{
  "n_layer": 13,
  "vocab_size": 6228,
  "norm": "rmsnorm",
  "norm_place": "pre",
  "norm_eps": 1e-05,
  "init_std_down": 0.0,
  "lr": 0.00238,
  "beta2": 0.99,
  "decay_shape": "linear",
  "batch_tokens": [32768, 65536],
  "steps": 7416,
  "dataset": "wikipedia_en"
}
Each number is 500 + 40 x the weight over its row's rms, rounded and kept within 0 to 999. Layers, rows and columns count from 0. Numbers have three digits each. The size before them is the row's rms in percent of the matrix's.

# layer 6 MLP up, 512x256, rms 0.167, rows 449-485, columns 128-255
098:523525518535484524457544438488443462504488550434549439487476468536474485479554449490433488499441481496477538521551502461511527494514520543539420536485473451600499453534490577535535538558438502495503569496507572506489547542461507479526480491425562501485529583447492470460449422590462428490465466496532529546501452505510539471449504552506517523533532536511500594531565465493543555519494
097:506544438421513485453474458466541509502509509508489500457520409551461504455483524498567562458507569473511496488431497481457497527592481517459543496479501456561492434594469433490462496521546514465511477460570531483478448481521473499453524553581514557493490461534482504467534511499545496465499519459509425526445466483496484499468418485531497499453420492499526517480458498578517599551452
102:605520448484437441517498502467602470458495438556538430561536525506410512430461517424441491536474524510539528512465524528391523506471454545564487472478435485526456416486548485522538449567483498503460509515443504491513491470512609428517503498472520497550464513489503547466504453464470598546488473462526499561452490513495467535517460452501564444429503489463529471455544474478435500516509
102:524511509526417480424501517520528507466438544483509505435465509514497529543495417436534560494537459468521476528507534505475507418461495513467571411531474470504507420557444510511546475496468514510528454584546474481510503540569466418514568511542479515526495459512424481542523498460540490456450488523512557552533573476445532496504494481510500587453499462491546536503468482537488481414454
096:499562482485575523545487527454424542495479498443474491494517505441499554562453525474531470538487541490542450553538540574476461501506544485458473526437423540469505419488467472460439517521569475488524497535519505520549534456503494476471447507506515458555443519524494497504493544459467472480588502546496452460427571532552478491489523519439562527540464419603572524491492537425419498499462
100:542526487529441442557505473518537462461564506463510472443589458552471488523570478524504511525490469559455499459464487501449460538526494501507497550547535486429500484590457468480479514498408514487479518465483425481443518445383510476491526503545544525444459503472593538500546499539437528464528608559442590413469504496463488496534543550500493528551560521562547597529480530531564458482474
101:509468528560493575637489518539492442473461555555468490458458513519503467536565438498501506460494488416521478489493482454537499453512478451469465515474567436486519497569498607440512500546530519495572529468502469492433476456484476527563508443538444460514460499529440499562420588526482515531526584558445412590499430451449451447530558538555549528483541525408496497462502456491487523505447
103:513534399509448495507499570540531580513444558495494508482421488489502557523526481534492524502492512471531513458540502531485518435481422581468533512519495462549485528546501492544530495468487542521465492588569465477460442541527493445570559521587459484474511458524525554540541513480483523547463568487463487491489448449480508514629498496416473521533502546492420486502521496488477535461523
100:453488442489524441465538475465536503530483573502540467453472508485573558509526467431466464518517467477495460520503380478541487520442499451488501451476459554468483524520481512500497577518511486543539552493504438428573510513509479465519477493496535546530534530507560439475589526491489475480516522501510514490482496520537589499513463538419533452479454521582517522475488540519533541385511
100:484571582533472453556429450519542503524498540416422448448522510516572445505484486533512541502478491449544525484451450527502484530511486426441472519553490515482502463542475570486502485515508525479525585514504532484486476526507491487480446454526522492544493514445494483509450484456528429489532500587436465548456511512513492439501472437470427486538484526461514486397521474512496508517453
102:524553466520447498543563438542507513524468477500500503476544491508516536504548506461553554511459560552502536521480514489511541437563542527519382470452462495555462466482539530478536456491504453488515478584512449523562582495550445476520511589535509474462500422516446530502562544556543521492420536527459520480496458466414554471460488486517518523502510423534590527499490500564469493437535
095:527554463432547441512524512486515525489508476499498460455502552492549532530471515470560507522556478482521463514467450523452528520515451502492548491436515556428472507512526462570496473463487481484501450550557477568488508529584509486405504498479537510544561425531477451556443473435469502555549531528506519410533576523517405475469490561473564462448553555571561442552514485537516521560484
099:524490496513562544520538476502546500491512533456519543543495491545461486513582466521497573568456534540422498516512583542445419522496547455574446528512416541512532518423536429466455574432540590475503516524441491466516470478509480537582493517503474482529517471466465498390486580499474452525512556533502458511580503499502542531558576531465468540498507472520512439553503484458474490521492
093:487480509499479523538489523437499462478433543510485509542437504450466492531496542463493508516528496499490538504496504457454539487475441444419500475535464454518455556511471546514468568509560500553457542501451555463551535426502508533470523492404420574532492492484468486516484512525489492458507443479442462509518526439407488575514470444522541485503486448552473561487513434459427528518459
096:439431577478537484538490505508555553529536465535512540520560451494483483495490549531473460456516527593550527488480515514536495489474538424472572495433497485497512446496572552445479561545517481483485492450487532551460451538482529543466490473566503535533460535474481610445487476600460517469516462564486506442542518540502449431548446571469466511542515483584476491552459470583469470481472
102:467588485483491500487451509543477481558469488524472498452444530459478527574554506532514498554530475482510496492373525545547544488435460474515503488502521574470486558418491539474456518492509516463588525553567481514500515476482432505527464472535545511611471484581502461480505428487505521462545503492519502459483498525540506456449533453526525480474485556480493486582514461485471440509503
100:489476501546536513435490567453444517503479506461435497453532544495500523522557491449539485509503445436542459459476509448590451390567585497493506492417510496519492515411526445435554471444480510562542548507493553453510503480585466512511506477552507441571470509494465598478526522537502467514514547512471498578530496459506455509489535488476481455529529466537520520522484467562516499483484
104:498558470479429467501523537464467510508475467497555502553515571517522511453513491567445521490429569557443509467492523568496557523497501523458470439566485389483508503489593528451503531461561486565555445508516520562498429520507506484472519544451445464543505455527481511435537496520567523464492550573538484465486463463442579448437487569472446493517464535556538525505515499521514517512489
103:492523516550459491565418442506439501411486383532542500560476519477485495423520473440471491507490564569563490479502527455489513474541475462431537641525499485495498500438534444505472531449507502535450548476541451496484583541495456526508571476517440498528471441534508579482561574537416455497548497489494554464482498497559474542532519517501474479583484531527479511455537509529493514479514
105:521542473486456431542492517552504488436514484482542512455491446561499456509454510534498460487440469464493466470402420500563447520519517479491502511487553556491507464577440467495464475515571515399391505469467463435479502549520549510451481503520494536520490577505485470561497500486430490437573479488518478471416443510523513510555538522474514501492495470504561505494483480478537516496490
099:528455461458510493496608516488532466443431530593491460548438541539463515567546550494524565546493526524491494540548489498459482538535533516461458503518497475506482547543468564503456485477496461490547497448521451566518506440447486508518566554549496557464548455500466482497529508500581559558454491480589591503627426493517502513511492487523516522471481482509536532484551446467457472445503
096:512519455518489408487490503540460515512541497522441539492532493515452517536453518474510532492450538429506514538542467535525521488481558513520518510565479524533524437442523502523517460465446447606504500437462533480529517586486517471488510541530497536516493411483431496452599543527613432437451437495462500497518503538479436541545501474497495443432531454404458443515459484479619468452475
102:563448458506495541495503525492481549527473541491475503435428503527496498500411469506528509498626539537573563438520534540482521498476537541497484496545528520527455517565559477520510439563462531470499477469503524479449511474470511466511545437444465439549481438552523555468502555503569444533555493492483613549513499459460508464449447453573438510517541510509541526495411513457509516425515
097:481456535519587524509450500509447510516502555488458498499433504469444462522485478529508455415484489545460482489514557566554467499480455494660577533497520465525484548453496537473490458540466500546488482490519543482558521472494506472474410480473461509536473506469488556534511450534451508482564556551475481428584495530527499501457486512476544544474489487573487407490502504469504524599463
095:462536478487519527575466569517485513517431470448512460452479545553475443463472556474468527538505559483515470430508447537406486565475494494399520532497523566439514502553494475513558521449516505565458541525538530477493481517467483450480432521575530567437487406458527534527555494502461535514502441444500573500473500401535546494521515469517454546410524465485505481440508517531482543519534
103:567440532493469501492559456521461542446497556530482533446475502559547503541532475526530536539478490394568492531509499514455456518538537529560375536475504495520521444487505511551494505540418488523589473497500477441502509415559459461497515514511575507509530438518452533472436464543539468525515469456527565457430466509491504473457522457512524471524499554515547566509503546577552531559451
096:492505462462506461498503517453490575501508566562497434542519451463494481521537450519509489553513463421499432533435501491558511490555458485505433573585467493515511495481538468500473482481475503545528468549505584528484500520433599496545506508501512477479476479566514508481463538472474480445533518455566492448558516449525528467552518513511488462543457540487581532573543424468530557537494
101:492477436505554467559545507467474555523474494506485466520457495523435456495448506542420541600492490477500460535454481549522495536483468442493584524467509497467465469479472444490451548480436533458505430515428493489485550524481506475492461469438516387536448589453489521518536472481519519474513487437495482496528521522482480432490504476558464543565502560425444508460474573430526475476511
097:557539447527472528483550551513555505531506452457540598503398435485493500467528506453510510413554578464484441476556510519457512530483537500502462492453530498479569513522552478504469504497542585504453455517510515519437483505542457450467491522563497463508536498483545507435488534526478442529459499515480490567463466456482486464522550505506490532511545577557368442466465459464484522443431
103:532509451536542471538436508487494491469553512459499568452552506507402534574480455453482473547483514506459553497519511469471521547523540507541577521529463504481542516458475513494444519525482481503521570532497456525437483475506521441501516449397522548490454453485542548502451522534483482536524508470478512481496472466542476475521516454504535528570521523477472454429517518510523557559478
103:512537472483465515475494514446430549526513469565458533537497461463410478495550456422477588503481561529471472501543505523438477431488471444454498453440457459460468556438476456496477493458509580521551533480462495459578468445472473485497509539524506503541500531531604572491461473449526461434422500483538507500496528476516466493459527516496497474552494498547535496542542515405479486503476
102:425531608541449489505545541506434530470416490545482444552513538439526457445453555518515494499523511538503492528463572476513496530540538463570501488475493509488504489524422504475581520547541483486541510522519469484444530498480552535487555480482466501428445532549438539426402503548455440590518506505487538543502490490508441537415471527519511513450475447453408469442487502560539463568496
103:499491529510516509516470509562480525547481520469428543502499512530421479487452562476431503551517525484529536491503527513556516464519520502514563453530456528471553458494567556519540555463486528474499498571570549474535472531439502503510595505497523550524497450530556474567554529526458544504477526483572522457450486424541510495503548531535504524513527490509443449519507506556506531556485
098:466495548514530522434429545536486414501559485477483440470523511437498497472461451555470642461465535485496564490500433449503512454511543424513411540511512527535499560498522484481512540535450493478530495430513512470474484560509481502555475550527449530563438511521474535476488462523517472525521461508517565525474491481498512511554456438513477470474468522492532494605499555473510546558422
095:498538520482484600454503535553466521529561453511460487470505412498488478465415516525493532498521429483501460523476486480546542467533502552430502548498543477518512448460472480474505523443554543525531531505490474442461492458460436514549458496534497531472460448432530538539506425465517430510445497536499498486484518471538455495600412484538594468533488452571504559477520489470464457509459
094:544440493555556443529455555540523543506507558507501494547506505498517442511461574428484516559499500514495518486459527450518479480609465501538554469464473465501511551439474479503406544540507523487531525445513537499527540421514551419464530601533475511523467511500439486543499457529513485512450518558505520503530497493514484582485552463527555508484447528494508484562533540483587512581481
104:434421457488474507502482510562448509491452413408506491527598538504501467513497527505507518519483447573484503538489442488520478488545481518555473490442436588502491548384541539526516503493456594536536555516499557496502508496487448511529515478468447494477541518494485550541469559479464549555546478452523490460439602618424531537428501451519456533543518477513494501516495535450473550518490
# layer 6 MLP down (transposed), 512x256, rms 0.161, rows 449-484, columns 128-255
097:517546495473492552452475466516500432550458527460474510487463546478484450471509518446481584510529532525477516453467490484515531514595436461578494509489519479496452504505498533478572488528508473509519569540461503478413507530509454496491509491500477593489507435586559501431532452482518515560513505502569476455474494503444519497434508483499501502494543563498448496560518519528558544459528
099:480525454443426541497445456476430567433575502443560538467516535565457473421547561518452465438529503515478456474449474545541429549504492525525482466514420576465464519531494490446479452529506575507486539435469505536469455450515559546543469513567528624502519459507442497462479483516485418503483560540547496494502518522431549522521511456472498488495510510472477525529564541467473478436514
099:519498489551541466483476483499465510484509442534548519543444411464509436495470512483496528468484498481503431466469481553456522489535498526519498427524545458594498405472510532469495576547480537527483515489464426520571508473480456465482516495527493423524455545477541442474466473512459513533440424502524536518500467457500541452574502539505624542447527463528485499440505470501554580491464
106:515505531484444481490501468448479499493537540485454474443439502502476568514491511482487507459482460557550496504484530473444474464543445466476558466563537487526464459476477486521514517416476438558471490544577454507450540493486589526520543526480528563445513471524444535542492486498514506504502543527446569522490476484497537505495521517547309569510490409486568453570449488486530485476539
094:481512537537496501602525501506520474503540479419498558489527523509490564456490562551447477618574509471515455484561470478525467497541523503458494482431540498474497468429447531547462519530560546462451452451508453544501559431521502505530489561491448368508491500500511529464537475498460541487524535491479517466538428459507500449527470504471575504553483470494440472533497511479503505458501
102:569510560499482444469484449518496513474508518456494492479540516542499536450506451541443516542525482404501511442501476547467490468521490537540453412491489527567506464443408458443546508512472464462537517531513479543537465521451465465464459485502530443513442521420565470452552543499463513422455548505465485546485522530548524497537402538585665532452502483462508516485508531482443469480492
098:546575454466474566558489520545556451578535475484396449549422480505513568503479475539448467563483437542417456505557513470498553456517504475476599566491533498554569506480491498450549552495533530521484536443506476567510458503504477490510481505530450265539578535451474545470457547475510516463477546537523459528540509516492504467507530506513510558479438478487542506452580503532542564533542
100:588474484610481545467474530581430565500507475554530611466551496497604552460495555449479545491566498453568469488537528552495555450478455504459507513492500484484526561500512553527518554501468568490482518496592506501491523501492469516537485541526530463425508497560500479541508497440510540494520554460444479498536548423504499442473442465508512470541492475512452549531579427555525414491570
102:527517572463419541511450466404577512540493474556492531483459488488482452524506439435552542485507449437494516485562489459444520509531496489543498453526531544498508520506429480530512508565577494576544547473500531438524479514459460475541521499483502481453530495421415514524538442483511533507487504547438523487446456517439552508454465515482618459499492433525486528517433489448486516436541
098:547560587567531507509507488468560477553434510376492512459499489499534507500524549535569555515559502496517493566499468540515526458529508477433532488495513531492460489499560485432447476496504546454496540582463541549451482543493521443559485493509518452495500488481544554463470534568492453522474524500466513523482526555547528458516478565514659476494471513519494442411444571478549514522533
101:506561469523504524477506511550492438520466495486479487551464587470583472507455471460530544575482554484461594477471411495448485516480511434441442413523462465580491420446511568524485505584494550432518497530499479570472500471542489564483546399512485547521504448437482510438572567537496472512546544522479437561547520516545461459478485475507516436589491494502466475460473500451503494495497
098:496505510495528478494538541446445478512457494500466509481493562510498488466483508457583535536453538474535465512468537512536506469544503494545511524496505526521544440560502426509502500504494488447475556503552469557489519498488538500441501496505516268492487480540485463508504471537450472611556573511506487493484515521559477544493532549416766507489510556533521541486529578492457514520450
100:589519444476460516543496459454478531562494588496505477547584494452520509465510450503520543505449456550593467506457443494506464559497522451483478417519535549497482485514557514468524575524516462541477534568519445432550459488506476528491518459440474512391488547483498568488468469487513520531494539485462526443569488487550530530491473510490289505421559505455452506468555418476515453548485
097:507529503426558497543506435577539503542555451465496488507509515522507489572580499499520530547529464583481469509524535424490458508462497530503525490475410438524557541511477451488453476526507463525450508471408437491410546496467514510535442478511442648473495503472492486530587570464455546436545503456521510422495509458524498536537496470523632535508569399577460528496517492442504544494519
099:539480510542473464473524430491464500533480487529476544415507461465463479444439496505441496563514472493522519489496566483375538454481523455527485568521488478537553546416496486504507610520471535483515466525510511507426559476498524523474542457462550506572533547440511547503467543565516487458568555581526410533487455485523505523575499517463582536524532477517506577538451575493525554565552
104:511528535483444517461530446428528556489490484428512465565521437501520535574478561462521489575534497467469545496495485491558512469497515480492473540514568478422448555505498517534566430495471534450551465540439465562469560469534444494538480586439551454497514560523538506481501446500465529560449456534552488482501465545524552480598469447546499516496475458445521544565471433463444454507462
104:579468447464499529524503496504544498499498504512562487454537535569450426490571528468443547493527454503489516466468506530553485480544480434520501440522538503507452457504516452520465573451530515540450550567469504485488495524447530527483533495472425534497497508465524504486476494509480492481471479511469497484481490520540528476539535484496379500544544487502463496453477475490445553593542
104:442468528463483485530487468535588473498482487486561545483524443550481528424512561498477543427513500545483491451491554491552422510478550525437491497433477502460534522524479560451472552496581502546567473553510500464520545507489484514511530505534451470453462466553510499511503510524515581551472502620474522544507489494440509530515461512533446418582540549491444474475507574462584516548492
100:451494496533532517406474454448514497422451516524557526522534552464503543468481549509499529571474548480544594526484425442530484575474434497438487487439471539500524469465548454494446516504533530562456432488521500404463531497526452507516469520468467589549463472515501478475456471525524526504547492464480475522495537479601479561478547472485346532518529535593515517521517546558509616509469
107:500509478535442555505528512442442500548504485484502527473486504527571462492561525511548522488518483533570474530456521468540502493405498428507473481436562543505425521572502473518526437493540484456383523421441433438476535551561508486444468473434507418518479501522438507487489448484479428449555479409571445480487459537423465490549467519585546504545476475509538471446472577473478587479469
098:497503499501431469490514493441539503494510485430516464448483530544454495562505492466460503483499465575484520458504513524517539549542417503503539446467524439501533443521550460483483480522507518520544484512518473416528509402493505474480450461495466539502533469538486551466565526445548433589513501542477523518446539490497491492560514513517589533473491480548636456522448504555505495515489
096:469494444506422543523528442440452488538505539514530453518418548499436458555495466472496496424522493528516538512400433448524548471511434480451552519453531572458432500458515490503482444457521457546537504509463540544497482491567535456513476520512461486469455510462427486576526460504464510528436493548490522463477397575496529533498496521434543506461511470490526546565544533480459499626471
103:511559503464509462475461523467437516464503528441524484421481506490486476454505529500516458518453527524453553527508544449538499524503479539489554463516556479533470530526511541500451530555472475512450514500499549516433505445527493526518519520487474255516557434482422424522447454478510490462491480524461458496480531570499550462565489528484539468462516518466481556535487516510412489566505
099:529470540569494507556470474447478558508521521481424520519521461498431508535467547495582546430564520496501470519466453474504544480549544514515552505523490439487557454437490482469466585436562471523531491502459505477531548519504547522553550513425528497387457507459455410463500538575504522506496530507491505466552527522513427504519515519542605493470551429550471509472442516500550533588468
096:457414529476463549514528428451437540469514545487505452467523562505551551565464477521498468524542510457453494530512528501541476513509536468545514482553416484477492534507527511468461524456538587482579475536597509565511534486503567525495470515526518498490504509471449484474573512464490536448499538473475543446469475505562532519455508489436520480497497453556510466519569469543534511520502
102:480491603466478522503528491527504550492490544481531515487446484476553448511576548531480530503494446480503489448499539529505479459505502471520484520460463610524497562547505505515502480477429546477492460497521468475477509498531493440453542436466509581486509467530517535516542457507390512539524533523473461505452493588536486499513495511519292499518453500546435534549437459551528502474504
096:508466403536455519530478535511452551476479496547541448529543533509594533412510528472443507560523505494451498498480491528444452496450487472539467560443576440497455478432451475553441465484511506531506504460486481519474532483525492427437500529474476580565520515462518456441510516476522491503556477473499461516520452489539541437572478497505492493446521578420532525512572451477497570493498
104:550523549530510480447504517501520487487434461504529454475513494459580490479474552513536548530468509522537486565564497508478483458469469474498508539410497532504531552510559496430503484509475461485495454472450442493425518566500488466531451510557495552444497526520525510480517499534499516518517525501483529542496477536463475438480496455486558497496508493394480548467483474518506530477492
099:469505396419409525512542493573532478512491531515532509461435547515452525474490599463505514541535526452470550426525437489473506487543534500496483496516505477491431499535517451532468422534475406505498461547447505466490515496512500520460494605461521646594435429534534493545516515554525454542512475514517470511506433479457536494546571485478537478485513544515452517494487491520503465474474
108:462500473481519528494560456526462462545542494597493539542502542519530544472415460485461509533508507567460507463524489496531605498451532490526492503510511547491511557431496492448503518476437557537461551490466515547496508539516520510505542505529495496509476524495434517516443516502457488502496512443509560514442467435486480464524566494482527510494465502485507575454540543538510472529469
104:406475520540426476504499488437430529476511502438492460501476501511473419458497496473512501429487544522544508467496541537409511494488561552474568510508518533489559520555498487587452444555541441458522513530460540480476509525453543507484485518469535404527479498494537569541433493444471446424467457582494499454534491544462481516516505513553466441562510483435508554515480482527482548530465
102:491472475431509493521518465487555492512498477586460487537523477448459511479472489500538490426527452487581552540493421560417406534487419508484545495475485516425472519498506512516499485499577515458522465533456389513467480561472536600563599495460472531475507552470468543491516480644517434514532551517530538510563501556475535493532506442550549448510550539475536510535468502479526451582530
102:464502495485488483490497533537422467501471452456435513496524464589436447495459436517510409571535540483561548524515498432543494477557480475478558497565440455530586455476523507504497547540488530527482560495408462548508507474530533479515460500524507459503451488582505455501498566500517425384529513558506459513463434504547463548528559533463416508508510438505524514431525558475512520526549
102:456544489532526548485482526488508532539516460519471444565417522456471479455542525507452469454518458434496457517475495489524524543485523581574494496566487528484511464538459502492515505559516516476528530469471478527549481490495494504577518479551550465457525527497533488522559395464494546554420591493427531505534458480476494481518560497467524427465394496469471521530521523489542490478473
097:540466523465486437356544522464492481510452459508542517471440531496519451519487449470511537522459498470504517432518542533479521554464521501471514420567503474478565459485489479522559449499493484455549492518497504521520488469477455432466482557359520485504443475526528445476517545475479459508430486485534543499547476568577535448521560520490427559420497580479552560519501509503509445556548
096:498595539507520452496454482511528537500562480529483508494487541489496451467529525519549475486531476543493523527560490496484497485527483559534483472550557497583494511520504469443489475497509516488531518399529454502580501530439454533490399517486501338531481421467493502479445558536474475564530461504542573523487519516468535474476536553505695466490439562500528450494484552512498481517527
# layer 6 MLP gate, 512x256, rms 0.163, rows 450-485, columns 128-255
097:542536483485481485483523552468548503484453536491425433492520499478553481505510526492463395502458482520414441426463517494537522536502474460459495471495519441449506523521513520506515522440509457539565507551462519513501466523470489462489469471450501492437534515559521489426454500456523547458435552564576539501567495507509505433538480528477527491424555459548471482510495484539427505505428
102:409526540579458529459499527535527515541497491469457557464552479471453529439544467526456460438539494528462524429500510455520487558520548488465545425486498513477489503468482510504485572474544456502573494494466477532472457518495490483503518461554402527544556486510543511559488471483544481494476534568484530465614472539557527562452514480430511602521487482468482505481579524510531528481481
100:523517526403453411481526501479500473476585547490498489481491518511511468522521559549541455531471531519540523447580488472587515434513482542457527475547443534482497495475472518507483484446478521448472538539538545474482499538481518457538511508526580515473450408521448512489500465449494511516482498469489474596509524488575524482492516530555509531573526432560489490558521421459439507504505
097:515520533477516484487489450508503483393569509545467471536547554526488477499477565525455509525493557515531567453557542479522505507474499555571477471516508419521523487466523548509550509513604535519509519484492508485528532442513535535517547535532507455516487540441490481556484484541504425463484487486486472460518488510523513511502492506540465515561554529462473438526488493453535500531503
100:571497519518456552493494508556528542530347508491437498554469494437482483495480488481535428529516546498531470541491554467470535421475519478518537547492515521549496400425521463503485524484505511493493459540519475505513522548512530455493470533563536501554485540568420463513512576453532504473485485532458577540550484516504527475512520549425506564535518502508443478517472447515499487501481
106:509491495520446479521528520488528464486494415496507431449543516467439489499585521556461469518527524547524493515573465471420545549498500501454518562531601549539503528497508474442477537472546502470510459441479468499511511526492442407550454532533461485474511482452533472570503517501441454453394415416471490554520543520450510485493485486422488498511522517498416478505553527485517536583434
096:497562532552492434429471534474514489470438494499482485469522494478473500585509520467544463532512517537527529409524545494534510413435446583496529465497529478512534517439416522501569442540548526496494514549501522542473447472451520532579487520569533523500503524477497526450545494440514548527465532487504467480494567462554528526515515492451453557508577517472491438505495506505441583506558
107:484546471485467541472522496464502551518437462545497568475489589524457517550477522446475454502454509460479504526495452512538570523468541532509542484472515502536530485500529583514439423454529455528454505559466437357565575474560547536567595536485533446445426504489519565501554481528539490441534441444456460424472529523448531436513528414470515508456452523428514558542501571482541462453505
103:482521484499475477460504497473490483472431488529508459509513531514496526455618496470547448480545503494528496396491495544471464515485518499508474503522503508584556574450456461471528488481533465547545501523455502431494480488564477484607445565594534475460569434550447529532519500488463545428503529482497496463489556468490517498483526507468529527419437501497488449564528542444576566536523
103:523497439465516508535449501448545490501464501504571473475488515456465554563453525544520448479497490534498473529500520491502448497464508504515467512494472470598464457520440472495551428489536506480580533497464453443504464500457487521570475579485537497542519566479559512493450548519516484552504516469594511505521574469502528501606537461561565488526567509587521502487507569524482512506490
091:582476516482412515546437549509506424600538537548542480512543469430555507486498564455439506539504502504447549490465500547517531480497489505481555570535490472538498480487506541457511548541499552486483512450468445489534450507474492548507522473543487505527498486479534606450505572521488499543479509503502509502462521506540528547445472484494463483496503550499431474493513462536531495446509
102:478494562486512573467393537530499501518511439479523535463479546472521516502514474534461529474538513613470489486469450503505544462514512508540437543568464537540539450499374511522530528477558544459478526457484522479505611520526484496459425540526527512540505548470473498484486481475437492512494525473457543506518517492442508470488448507495488581569554576476511474503498494462479633548512
097:531480528504583417492449473506494489502504532498470445478408510487515471373478446527523467479447466498446482501507487485483512475470550467502457537431504504431460498457525534466557550499461474535475536496514544385518455519442452571564524537521530505453555473494450525494479447480432405521481516483550506471544478549553468502486500548522511456533455561454477547505472491553456488453480
097:510531548519546491550451489489476508476475496498497430462527485504475483511524543546543538524490562581404447522515493449586563496483377520455478508509507461492513465529431513566509536494486439546481515528529496458536552469456548500473518566504435551552490516519480542450488530442419478403456568478595541503476521475492379496529540497574505533480498535506516522536563512482450460519503
098:488477471461483549465444458493454461473514568498463503521536467496524515539482497537491486508513571449591489461544457485473494437495522482504507449520492376471487503526496470435531472513510535445543526508447509439541507541533474568524500536521461531502449529479600576539490537498501521461489511437504516470499507487488501438536490469481507507486541512565515481500486492459462514588553
097:566485528454473531529492529510523512476485536482431431550476437459516477463537517507441451425491440519576465530425426501464487474492500460493539530507493513430518448530470513539448522479536502485449469543530498411445567490530388472529476447547562435538458486501494493452522475481505491525500435440509538539455532485502506499474528433487494589510504453609572461511432495450526541485476
101:487517495529483549431556504483462463443465473495498551517500501550497470464564573461533440575452499442570506541521508551463632515447522521554477541492527510470498477478501548494512567484555462480493506474474482521519505534535486493479537489489482471525502548454524487526461481453557464458432567544481499512484577544489466453451447488528530523551486470428525537521504507384470532491542
104:517550458432489470447442526485521445508492488513421498439498498524512497516476550528517439499537532527610476474452465488512486502517489522524468511582506529484423464479518503517506485511518478548542482518456472534431528529490436417521492535509542496507471518509497482492497490457463475448552497537444446536458544447542480461501449557524563589510452433555475526558537468516435503476512
102:491536542463523486507550571477606479552526481553476497483481498458554470444541532533525424515562490556480429434453455545545390513500518503492525456504531528478515480468520555468517461483499494436523524549494491534537512522427448481479456557595537467493517473467470453459405519442486558446538518442536512528448496508559529540473426517526544512450561484492503522459565506489517550486483
099:509467475518459550543502478512478513454488469455538546457520463452470472520494581503408533455469492550453472476478539490564509465506469472520521558400487469490592498471477519474544562505492559515463520506477549494449549485458509500492484489466455481594491483473501547479496500526523529576516501463428483482459522440515631474539389599504562511497568536544534446462491457453516517464491
095:509471539450500515542492508536510480493467418412489533567504565482439511560485456482578489476493478469510518441489470584523461526456475476474461479536478466557545514503523482587487565480529449431549514523520513479528492511483516494596449394525461500500505490547522475440505539477537514526512484497453464382484573539568545468489482570528525415485434525574515529502411431492442483466542
100:476517487448503522458556453529537494486558408497459467497524534462477488517545495483449514553448526479453576453462573539551491530572534541458523498450524444460468528451456455436421510494528552582496518451544457490514527473524605496486509544446482471543508493478399504552466512529530430629480492526543542491502504477482505548517469481507517558539465486484528491527515526509525498479478
101:495487515521440455551516446407505377561498517522443530541519507408494516586520456482442472483477538465525588500507501504482477496475463525473541473441469399519579583492471550554514572513485473490515520575521460487490584452471505422509559481538496511459466524520447547578499480549569484532483458474471496486453533467493522474506508511501551513505458545538514515529495560493448429545486
100:507480548505455461517477535516545493441446490533445497467570527476512551447587463523521492453520398582472498480537500477500480520546418546520520490487500535511511484522492472539496467549518432555495487479598465478520402495410457442487477532546504500548425519482482531532461450495466499500498491463449446529484477521552490513470421547499565463440536483476472386486485448392543521549523
099:432441544529414516506496524473497440466484552525544479440503482507518507501574501480489459443489481528538455523578508568508530487467514480567504511494533482499558398502447545469426519477570505508525502483505479491521472566532494449496498520492440504500511485509543499473454482586492483488490482546507491429530464563472525437511433535465543501601458550515486475543483496487484503512560
097:505473478464511467522581547456480483449532504501404428563509509486476526484533492521536505467517507543451530419460546498469492565460459452482486533405550583527516516526468507521523555597454513562477466466513518443500517452466558489533582518521442444460488467497504541428483497498474467533510468522557479434493497538498487480501488501499437512467482457494465454574454530507457491516538
097:495506489541582523561516510459471488460540572537452454526513432465459564438471458439455409461525486557476555522525517508547551525530418469550452459497470524514482462473477480506555521493457555496445507526507589468535452510522523480531496445531498464615541427425414497507528537465456568430548480519514478499477522506460521462499509517517483487500498454494467444547449477502533508570470
102:520461448528513521546568468497545547424545508563482542476487523489485497437561517491486453449540587469467506511491492623524483463437494533527505521450430497513476439536496477579425491414492496554455457505514491504550528416510488462523460597463541451501575534574488538488491455564490505516489480453453517501463531561526449518490560455522562448501540564492475523547530507436502456556560
109:590440498496485488523487467523415533519526487497522475501440496504565484478484526583516449560517475507450525500451416504603496501446514497438490514496436440428450550510515476488551562444506526524486482543488473491506513515592481523472480548427520444466476499477475458531430473505488524467471563459483483436536494541487528525439579472568464502482446498528572549515593533520481497487512
106:527482437527445515469477529469516518444529547479479466536492464525481505505522519499509499478452469488462520588488506500498544430484548547499513526477498473460495483581422546415571523426430552497507524460553557437508510524568583511469494544538431513414466448596460523506540479511481532503497513466463539475472529426495481430456474497537505522459492525524507474456488520476467519521502
105:541571550509466506495528545446406461436574430568492439491475449485535425488430525498561502581447493543478541493434464507507493516456567448524540486441509531505492459503385448490520469455421588521532507519510481539488476523460515518511573550486547478465477517512487481527546454510411465527484517510437479446522451533486472472412542454525534473498511548538446487456494423452479581464506
100:514474473437519470507492528469507514510507489492462514566557397508553504480553549488507531559561478555443556432509544463498462468472505544444470508487542464487473536549465481521606461541532481516463465474461508459464573556558526499515550535550504432536493561528497456477493531451491465546421538537498483525459489468516495547519501559507461464521468557460519546492479512437515596465504
098:471486527536481504526492470520496464464494486485414609496519555426498531534566416467424425476567464472472506463468470506462477392486434493516514521490470499500483510517530414513441503468508504516474486460505485476538513522514490578513490561494431430489478532529549485527405480446517496490429516511533477503532512489483546409462561514505538520487469497644480414585474540526445501447518
093:404506479501456445553508395523440494472492519536495505484506526481526454598503502533498452527453520516579461474543428476457459529458530468426521562441564477519572447521486474512518503480481526503538437491564475500549489500472457497478458498472448495499457531518537472545563533488515523465452425428483515469510520472477475485546431474558507534553566498498456492502551520457482491583528
095:416488544464434477379526532524473479461557445515524518507530506459500538590537520570515462530561445543473498577480585471513493530474518545500503511486518514429532542511527491491511442469537523494474548479523499470524485500556528495515589515440467471526530484583563508451597502518448474472575543454531553551473544477538498473465535540470516489523483468529504444432491451450480564448446
105:532464494474489464552509500529499489458548482483514486491483443505497518556449526442566445383471498407533468471527497528545534462478522436475582352543486475445474519499469490472468524526497524494462457524529471458475518478544558458471417544485541469456505476485536479465484480527497463510445563482421529443480442453499502510522450518530541510587424473546503506524452468502473412484527